config.toml
head_dim = 64
norm = "rmsnorm"
positions = "rope"
rope_base = 10000.0
attn_scale = 0.125
beta2 = 0.95
schedule = "wsd"
batch_tokens = 262144
seq_len = 512
doc_mask = true
train_tokens = 902600000
steps = 3444
Each number is 128 + 32 x the weight over its row's rms, rounded and kept within 0 to 255. Layers, rows and columns count from 0. The size above them is the row's rms in percent of the matrix's.

# layer 8 MLP up, 1920x576, rms 0.0921, rows 392-424, columns 96-191
size [ 91  95  94  97  84 105 104 100  96  94 103 102 102  96 106 100 100 106 102  94  98 101 102 100  93  98 106 106 100 102  97 101 104]
[[193 227 135 125 125 141  65  92 147 106 136  88 123 114 112  87 120 130 140 173 113 109 134 121  94 144 111 142  87 155 129 106 129  91 149 163 112 146 109 121  99 126 118 109  83 155 137 109  94 114 144 150 119 145  80 122 149 133  44 174 132 113 163 115 127 136 144 170 129 115 170 137  58  69 137 155  70  51  37 157 140 129 103  95 155 135  66  69 125 102 108  77  51 169  92 102]
 [ 91 155 116 124 136 168 129 154 152 124 144 119 103  56 183  84 153 148 142 121 125 110 115  63 112 129 113 108 180 165 144 101 177  87 142  90 146 126 118 108 145 168 122  78 147 159 138 180 111 137  66 103 141 179 116 123 182  49  91 168 143 147  64 185 159 139 137  92 140  97  99 125  94  73  72 115  89 132 155 116 128  91 104 137 125  81 100 116 156 110 121 157 134  71  93 126]
 [ 73 119 118  84 150 126 181 181  83 111 142  88 138 133  77  72 169 134 142 219  99 138 141 131 132 176  92 141 173 122 134 122 118 133  65 125 132 184 112  83 146 139  88  91 122 121 126 100 157 134 152 134 114 164 156 133 112  93 225  44 159 144 205 164 127 143 171 122 121 116 134  83 155 167 103 217 111 166 158 175 140 171  86 175  97  56 127 150 140 130 101 174  96  99  71 142]
 [ 91 137  75 114 104 116  79 129 190  75 139 102 101 121 131 160 116 157 102  89 105 148 142 135  79 117 148 110 144 156 101 158 150 139 142 129 125 154 137 124 134 193 122 185 142  94 129 114 115 179 147 209  88  50 170 118 152  77 118 127  93 124  97 167 131 142 125  86 116 115 110 186 115 139 122 211 133 101  70 124 126  98 162 207 127 119 167  78 106 207 129 145 103 132 138 109]
 [169 111 103  84 111 168 168  76 143 124 171 128 113 131  99 134 129 192 139 106 136  99  69 128 134 151 111  86 146 194 174 112  85 130 119 150 161 176 148 123 141  80 130 166 119  94  79 106  80 134 111  99 125 134 112  52  47 171 157 128 125 108 143 135 134 133 158 223 110 134 142 210 105 116 124 108 104 105 168  78 103  83 112  91 118 161 117  94 173 146 138 108  73 107  53 117]
 [143 163 102 150  69 175 166 158 159 172 138 144 147 100 135 123  60 161 123  85 101 157 108  91 162 135 102  85 207  77 149  84 164 177 107 146 104 104 149 130 193 103 125 131  99 103 148 109 109 144  96  98  92 136 125 139 144 127 143  57 163 191 133  65 147 153  81  98 167 139 136 180 163 102 178 124 108 137 154 130 137 154 145 148  75 154 151 131 153 143 183  98 135 113 144 141]
 [161 151 183 173  89 153 170  72 143 101 148 147 136 115 112 103 154 148 115  76 136 100 122  98 121 181 152 111 128 159 162 117  96 114 151  94 104 126 210 109 116  97 156 158  99 131 129  58  75 127 130 147 170 152 126 110 149  73 157 126  80 214 103 160  95 120 101 149 142 136 127 149 138  88  72 160  63 112 127 149 108 153 121 156 110 124 115 140 178  99 150 150 126 105 151 190]
 [103 155  86 192  67 165 151  99 131 146 138 148 122 111 122 107 128 127 125  97 146 136 127  87 103  92  84 141 152 138 132 123  88 105 130 104  74 102 117 151 153 125 202 142 157 127 110 149  52  74 134  83 121 143 136 155  58  59 118  91  82 129 144 153 112  78 116 129 147  95 143 139 134 106  75  98 112 123  85 108 161 105 164 113 103 163 160  78  93 135 115 128 138  95 161 115]
 [140 130  81 147 136 112 106 132 128 138 140  98  76 146  78 128  99 164  96 155  84 132  83  98 173 125 147  80 111 100 150 138  88 141 212 120 169 125 104 113 163 149 120 142 108 174 150 143 161 100 127 159 128 124 141  78 151 147 126 110 112 168 190 113 110 117 139  77 131 122 116 197 120 131 164 132  93 180 130 172 101 163 124 120 100  60 152 106 161 160 151 175  79 123 125 140]
 [150  97 163 120 107 124 107 124 122 132 167 132 104 131  62  91 111  83 129  60  69 181 128 138 133 112 121 137 145 133 107 179 126 183 120 142  79 128 158 108 142 159 121 125 157  94 185 156 112 123 111 133 160 119 123 168 148 131 106 156 130 151  82 132 206 137 147 140  82 121 133 137 185 150 115 162  78 156 102 136  70 146  80 162  93 117 103 161 112 107 104 145 181 129 167 116]
 [ 94 181 108 132  99 124 118 127 107 148 110 145  96 154  92 131 180 143 117 122 106 106 115 171  66 175 115 132 170  83 152 124 150  77 143 100 105 102 106 112 194 113  82 155 216 140  77  57 141 121 171  97  34 147 126 101 131  97 108 136 164 141  99 133 186 116 116  50 122   7 136 102 104 190 142 153 103 180  80 118  81 176  94 113 159 141  99 123 131  74 155 106  99 125 116 108]
 [106 110 150 129 125 133  61 146  60 125 106 110 175 117 139 132 102 166  95 152 136 114 120 137 141 205 141 145 106 156 102 136  91 154 134 116 128 127 173 138 118 112  89 140  93 108 115 100 172 145 114 116 110 146 131  98 158  93 160 117  94  94 156 194 147 132  90  94 101  66  72  96 153 151 114 131 141 106  87 182 112  97 129 140 173 129 129  88 110 151 119 110 110 195 161 148]
 [121  93 154 113 137 155 130  77 143 106  63 124 122 150  96 170 143 155 126 131 139 140  76 164 122  55 203  87 137 136 128 151 118 167 122 112  77 128 111 129 132  91 148 108 136  94 121 162 171 147  93 100 120 177 148 103 113 178 167 123 125 208  87 144 110 121 214 183 143 145 143  57 178 131 173 134 155  83 160  77 144  81  48 139 142  76 139 167  59 160 177 129  81 164  62  98]
 [ 99 114 147 138 102 162 143 133  37 140 205 106 192 142 129 147 144 106 136  66 109 109  97 149  89 110 121 127 100 104 133 141 119 141 139  69  57 115 139 137 192 133 167 107 141 130 113 152 170 181 143  83 177  91 173 166 192 155 135 120 130 137  60 124 178 139 162 190 105 114 143 116 155 164 146 126 156 139 156 147 115 177 173 133 143  76 138 147 128 128 159 107 157 109 176 203]
 [136 119 105 103 170 103 119 140  94  61  78 168 124 118  85 116 156 155 192 142 181  92 142 154 147  73 218 138 131 144 113 134 114 146 129 146 151 115 158 133 133  78 173 121 121 162  85  94 126 152 105 118 151 138 157 155 103 142 136  95  93 147 126 124  80 122 159 105 180 141  85 157 168 141 176 106 143  56 130 164 144 160 107 151 131 159 162 132 140 137 175 110 164  95  84 104]
 [ 88 117 101 144 114 123 151 142 113 169  82 154 139 131 148 110 143 128 156 128 106 108  97 136 181 138 140 114 125 106 158 169 109 103 155 201 150 152 124  78 111 159 122  97  42 111 197 105 120 105  94 135 120 109 110  96 120 148 132 136 207 122 123 162  98 109 154 152 114 134 130  89  89 148 178 152 141 150  93 173 120 160  89 168  96 144  93 102 167 106 127 105 126 142 119 108]
 [178 187 138 162 133 127 112 141 144 151 208 126  84 152 161 106 123 115 105 139 109 137 136 138 125 153 145 116 145 152 110 111 151 126 126  65  94 121 148  60  66 158 181 146  97  93 131 172 127 151  59 155 146 115 150 160 131 156 152 151 124 142 146 148  92 156 136 143  93 145 117 160 188 132 164 164  95 124 101 128 110 153 136 181 143 171 159  81 104 153 134 113 142 147 115 165]
 [ 91 127 130 117 141 198  90  93 164 123 127 118 128 102 163 100 233 125  99 150 177 154 157 186  97 101  99 100 110 133 171 132 104 142 172 121 149 111 160 106 120 121 143  86 142 119 127 160 129  71 129 129  80 105 123 114 182 133 160 161 175 120 100  93  84  99 143 141 167 159 125 126 141 134 125 159 105 144 151 102 205 122  91 128 113 161 119 132 121 106 185 129 144 141 116  98]
 [219 141 151  54 158 169 155 141 108 119 100 110  78 120 158 107 154 104 132  61 126 140 144 136  95 136 152  98  90 122 142 177 227  53  72 173 110 194 181 125 139  92 149 161  94 142 217 182 105  89 143 128 165  91 137  84 113  80 124 154 138 148 127  87 175 127 101 112  93 179  95 154 107 152 113 198  96 114 157 100  74 123 126 174 160 164 136 165 157  69  87 126 174 138 119  96]
 [148 153 189 144 146 126 124 110 116 115 154 140 158 110 171 120 108 112 101  98 157 123 119 113 176  88 116 187 151 168 172 100 163 136 131 156 183 137 165 115 146 149 187 124 160 173 127  68 124 142  52  85 136 123 154 122  90 107 148 136 127 142 129 148 120 146 184 117  70 140 131  88 123  99  82  56 141  69 112 165 157 143 114  99 152 134 113  37 170 138 142 157 177 175 115 147]
 [116 140 161 115 104  75 146  95  91 126 138 167 114 174 145 120 113 168 162  88 145  96 173 131 115 163 156 136  84 180  99 103  74 133 166 117 151 102 118 145  73 105 109 106 197 126 139 149 129 130 170 131 119 169 159 112 180 116 137 169 161  90 108 127 103 168 177 125 121 158 141 113 173  97  98 115 116 166 139 113 118  97 141 128 151 116 173 154 104 182 161  72  69 116 148 137]
 [120 101 120 104 103 129 148 116 145  70 111  86  97 134 133 206 145  73  79 112 185 136  86 130 149 116 119 123 106 137 127 122  65  98 130 139  99 117  75 125 138 147 173 179  94 143 162 158 117 165 135  83 149 118 107 156 175  98 167 139 116 217 106 162  92 169  91 108 106 155 162 109 175 110 222 119  78 130 122 145  87 116 183 146 136 104 113  79 207 122 134 143 154  93  90 187]
 [100 172 140 126 123 113 146 176  94 115 138  66 101  97 103  96 114 115 136  64  80 110 123 101 129  85 143 141 182 142 144  72 144 151  87 141 132 130 163 123 126  96  98 123 128 173 165 122 129 132  68 115 111 116 116 162 131 179 208 107 140 155 191  48 142  53 122 128 139 124 181  93 156  73 127 109 119  76 116 160 134 121 119 137  84 151 116 126 139 100 203  86 154  79 139 109]
 [182  95  94 134 190 141 119 132 177 177 216 153 117 161 101 161 119 131 113 117 136 121  84 128 223  86 126 106 182 126 194  91  82 211 204 170 130 121 112 123  93 155 150 152 161  93 112 103 179 124  88 156 117 164  64 149  29 132 135 136 135 119 120 126  87 136 141 161 133  84 106 143 166 110 155  95 125 126 175 152  79  93 149  97  87 172  93 140 135 111 110  82 149 127  72 121]
 [136 136 134 171 142  74  85 124 196 110 157 119 124 131 103 112 117 169 132 102 138 122 142  71 192 116  95 133 149 137 117 142  99 115 202  67 111 158 106 126 112 174  68 153 117 115 129 140 108 101 135  89  66 123 161 147 145 101  86 228 117 146 130 137 112 129 155 140 169 125 126 129 145 115  79  93 133 135 126 102 161 182 140 173 118 115 121  95 148 163 156 142 164 133 202 128]
 [118 130  97  82 136 106  59 101 178 144 146 151 151  76 110  73 156  58 156 197 127  84 132 211  75 171 111 114 143  84  96 153 151 190 100 135 153 143 106 174 146 140 102 141 126 121 146 129  91 136 130 127 121 121 185 103 156  89 141 106 167 122 128 140  85 139 116 157 138  83 127  92 156 117  95 120 138 128 152 162 167 173 154 153  70 133 111  84  92 141 123 123 141 126 148 100]
 [134  81 156  98 135 193 101  93 127 120  83 130  79  86 134 203 119  52  92 139 125 161 101 197 128 125 119 197 114 112 152 132 138 142 144 142  97 154  85 136 111 121 179 189 162 101  95  99 147 207  86 144 176 146 150 133 134 157 115  90 156  86 190 150 165 127 107 151 144 142 134 102  91 100 184 105 122 136 156 124  59 114 145  82  92 141  98 145 108  81 109 184  92 114 145  95]
 [164 124 151 140 147 112 190 129 114 113 157 164  97 107  78 180 172 227 156 164 149 120 140  61 133 132 148 109 138 131 172  54  97 157 103 120  89 135 118 159  84 120 131 110 178 127 146 175 181 139 204 124 166 127  31 136 176  68  89 153 144 178 146  89 105 131 146 157 149  96 147 196 128 114 102 148 120 127  52 130 139  64 156 103 128 125 103 142 102  98 144 119 189 115 178 121]
 [137 113 106 117 162 199 104  78  97 110 110 101 124 133 147 135  99 211 124 174  96 126 163 131 103 102 140 146 148 164 125 155  80  99  76  93 189  99 145 207 131 154 157 142 155 156 153 146 113 111 148 133 154 150 155 123 149 102 140 156 113  94 105 132  85 125  93 131  97 136  85 126 114 156  91 100 184  64  79 117 122 128  93 131 173 123 125 162 101 142 138  93 146 169 118 147]
 [126 164 152 147 130 159 174 118 144 108  65 111 110 105 119 171 124  94 162 122 113 168 193 153 134 134 176 167 165 146 186 158 140 122 141  78 103 100 146 174 113 173 101 176 161  98  85  96  81 121  58 131 115 162 140 169  81 117 127 125 185 151 164 146 165 142 211 106  96 106 109 127  86 122 126 111 102 132 171  86 121 107  85 126 141 124 115  95 103 184 103 152 105 175 136  76]
 [138 170 125 144 123  91  96 141 154  68 172 176 148 109 136  47 120  69 120 133 122 147 117  91 130 147 117 162 138 152 125  79 136 109 134 122 159 182 121 159 134 160 159 167  95 144  62 185  82 148 149 160  59 140 137 164  99  40 145  70 168 140 117 101 131 100 129 111 135 148 150  88 162 131 150 154 116 139 121 127 163 160 113  81 142 185 101 105 117  83 101  75  95 147 110 166]
 [ 97 189 147 105 144  92 105  93 122 121  90 125 166 142 156 171 104 157 119 156 176 121 172 131 133 147 126 137  74 132  97 133 204  56 144 139 139 138  90 142  65 121 119 142 108 105  59 134 118  49 146 157  76 132 142 118 162 158  96 103 129 103 226 115 149  83 105  55 145 145 123 123 129 173 123  77 163 123 154  61 151 101 175  62  81 132 117 139  93 108 138 163  91  99   0 117]
 [ 94 177  68 147 142 173 114 111 134 102  82  91 122  92 128 195 125 135 160 172  90  87  97  50 121  86 164 111 105 144  95 122 117 128 197  72  21 135 172  66 135  70 136  98 130 147  91 138 146 155 230  93 189 146 123 176 168 147 211 152  88 116 180 125 150 112 193 131 139 120 132  78 149  96 152 153 141 103 114 153 105 106  69  56 153 141 137 123 126 140 112 187 166 115 134 145]]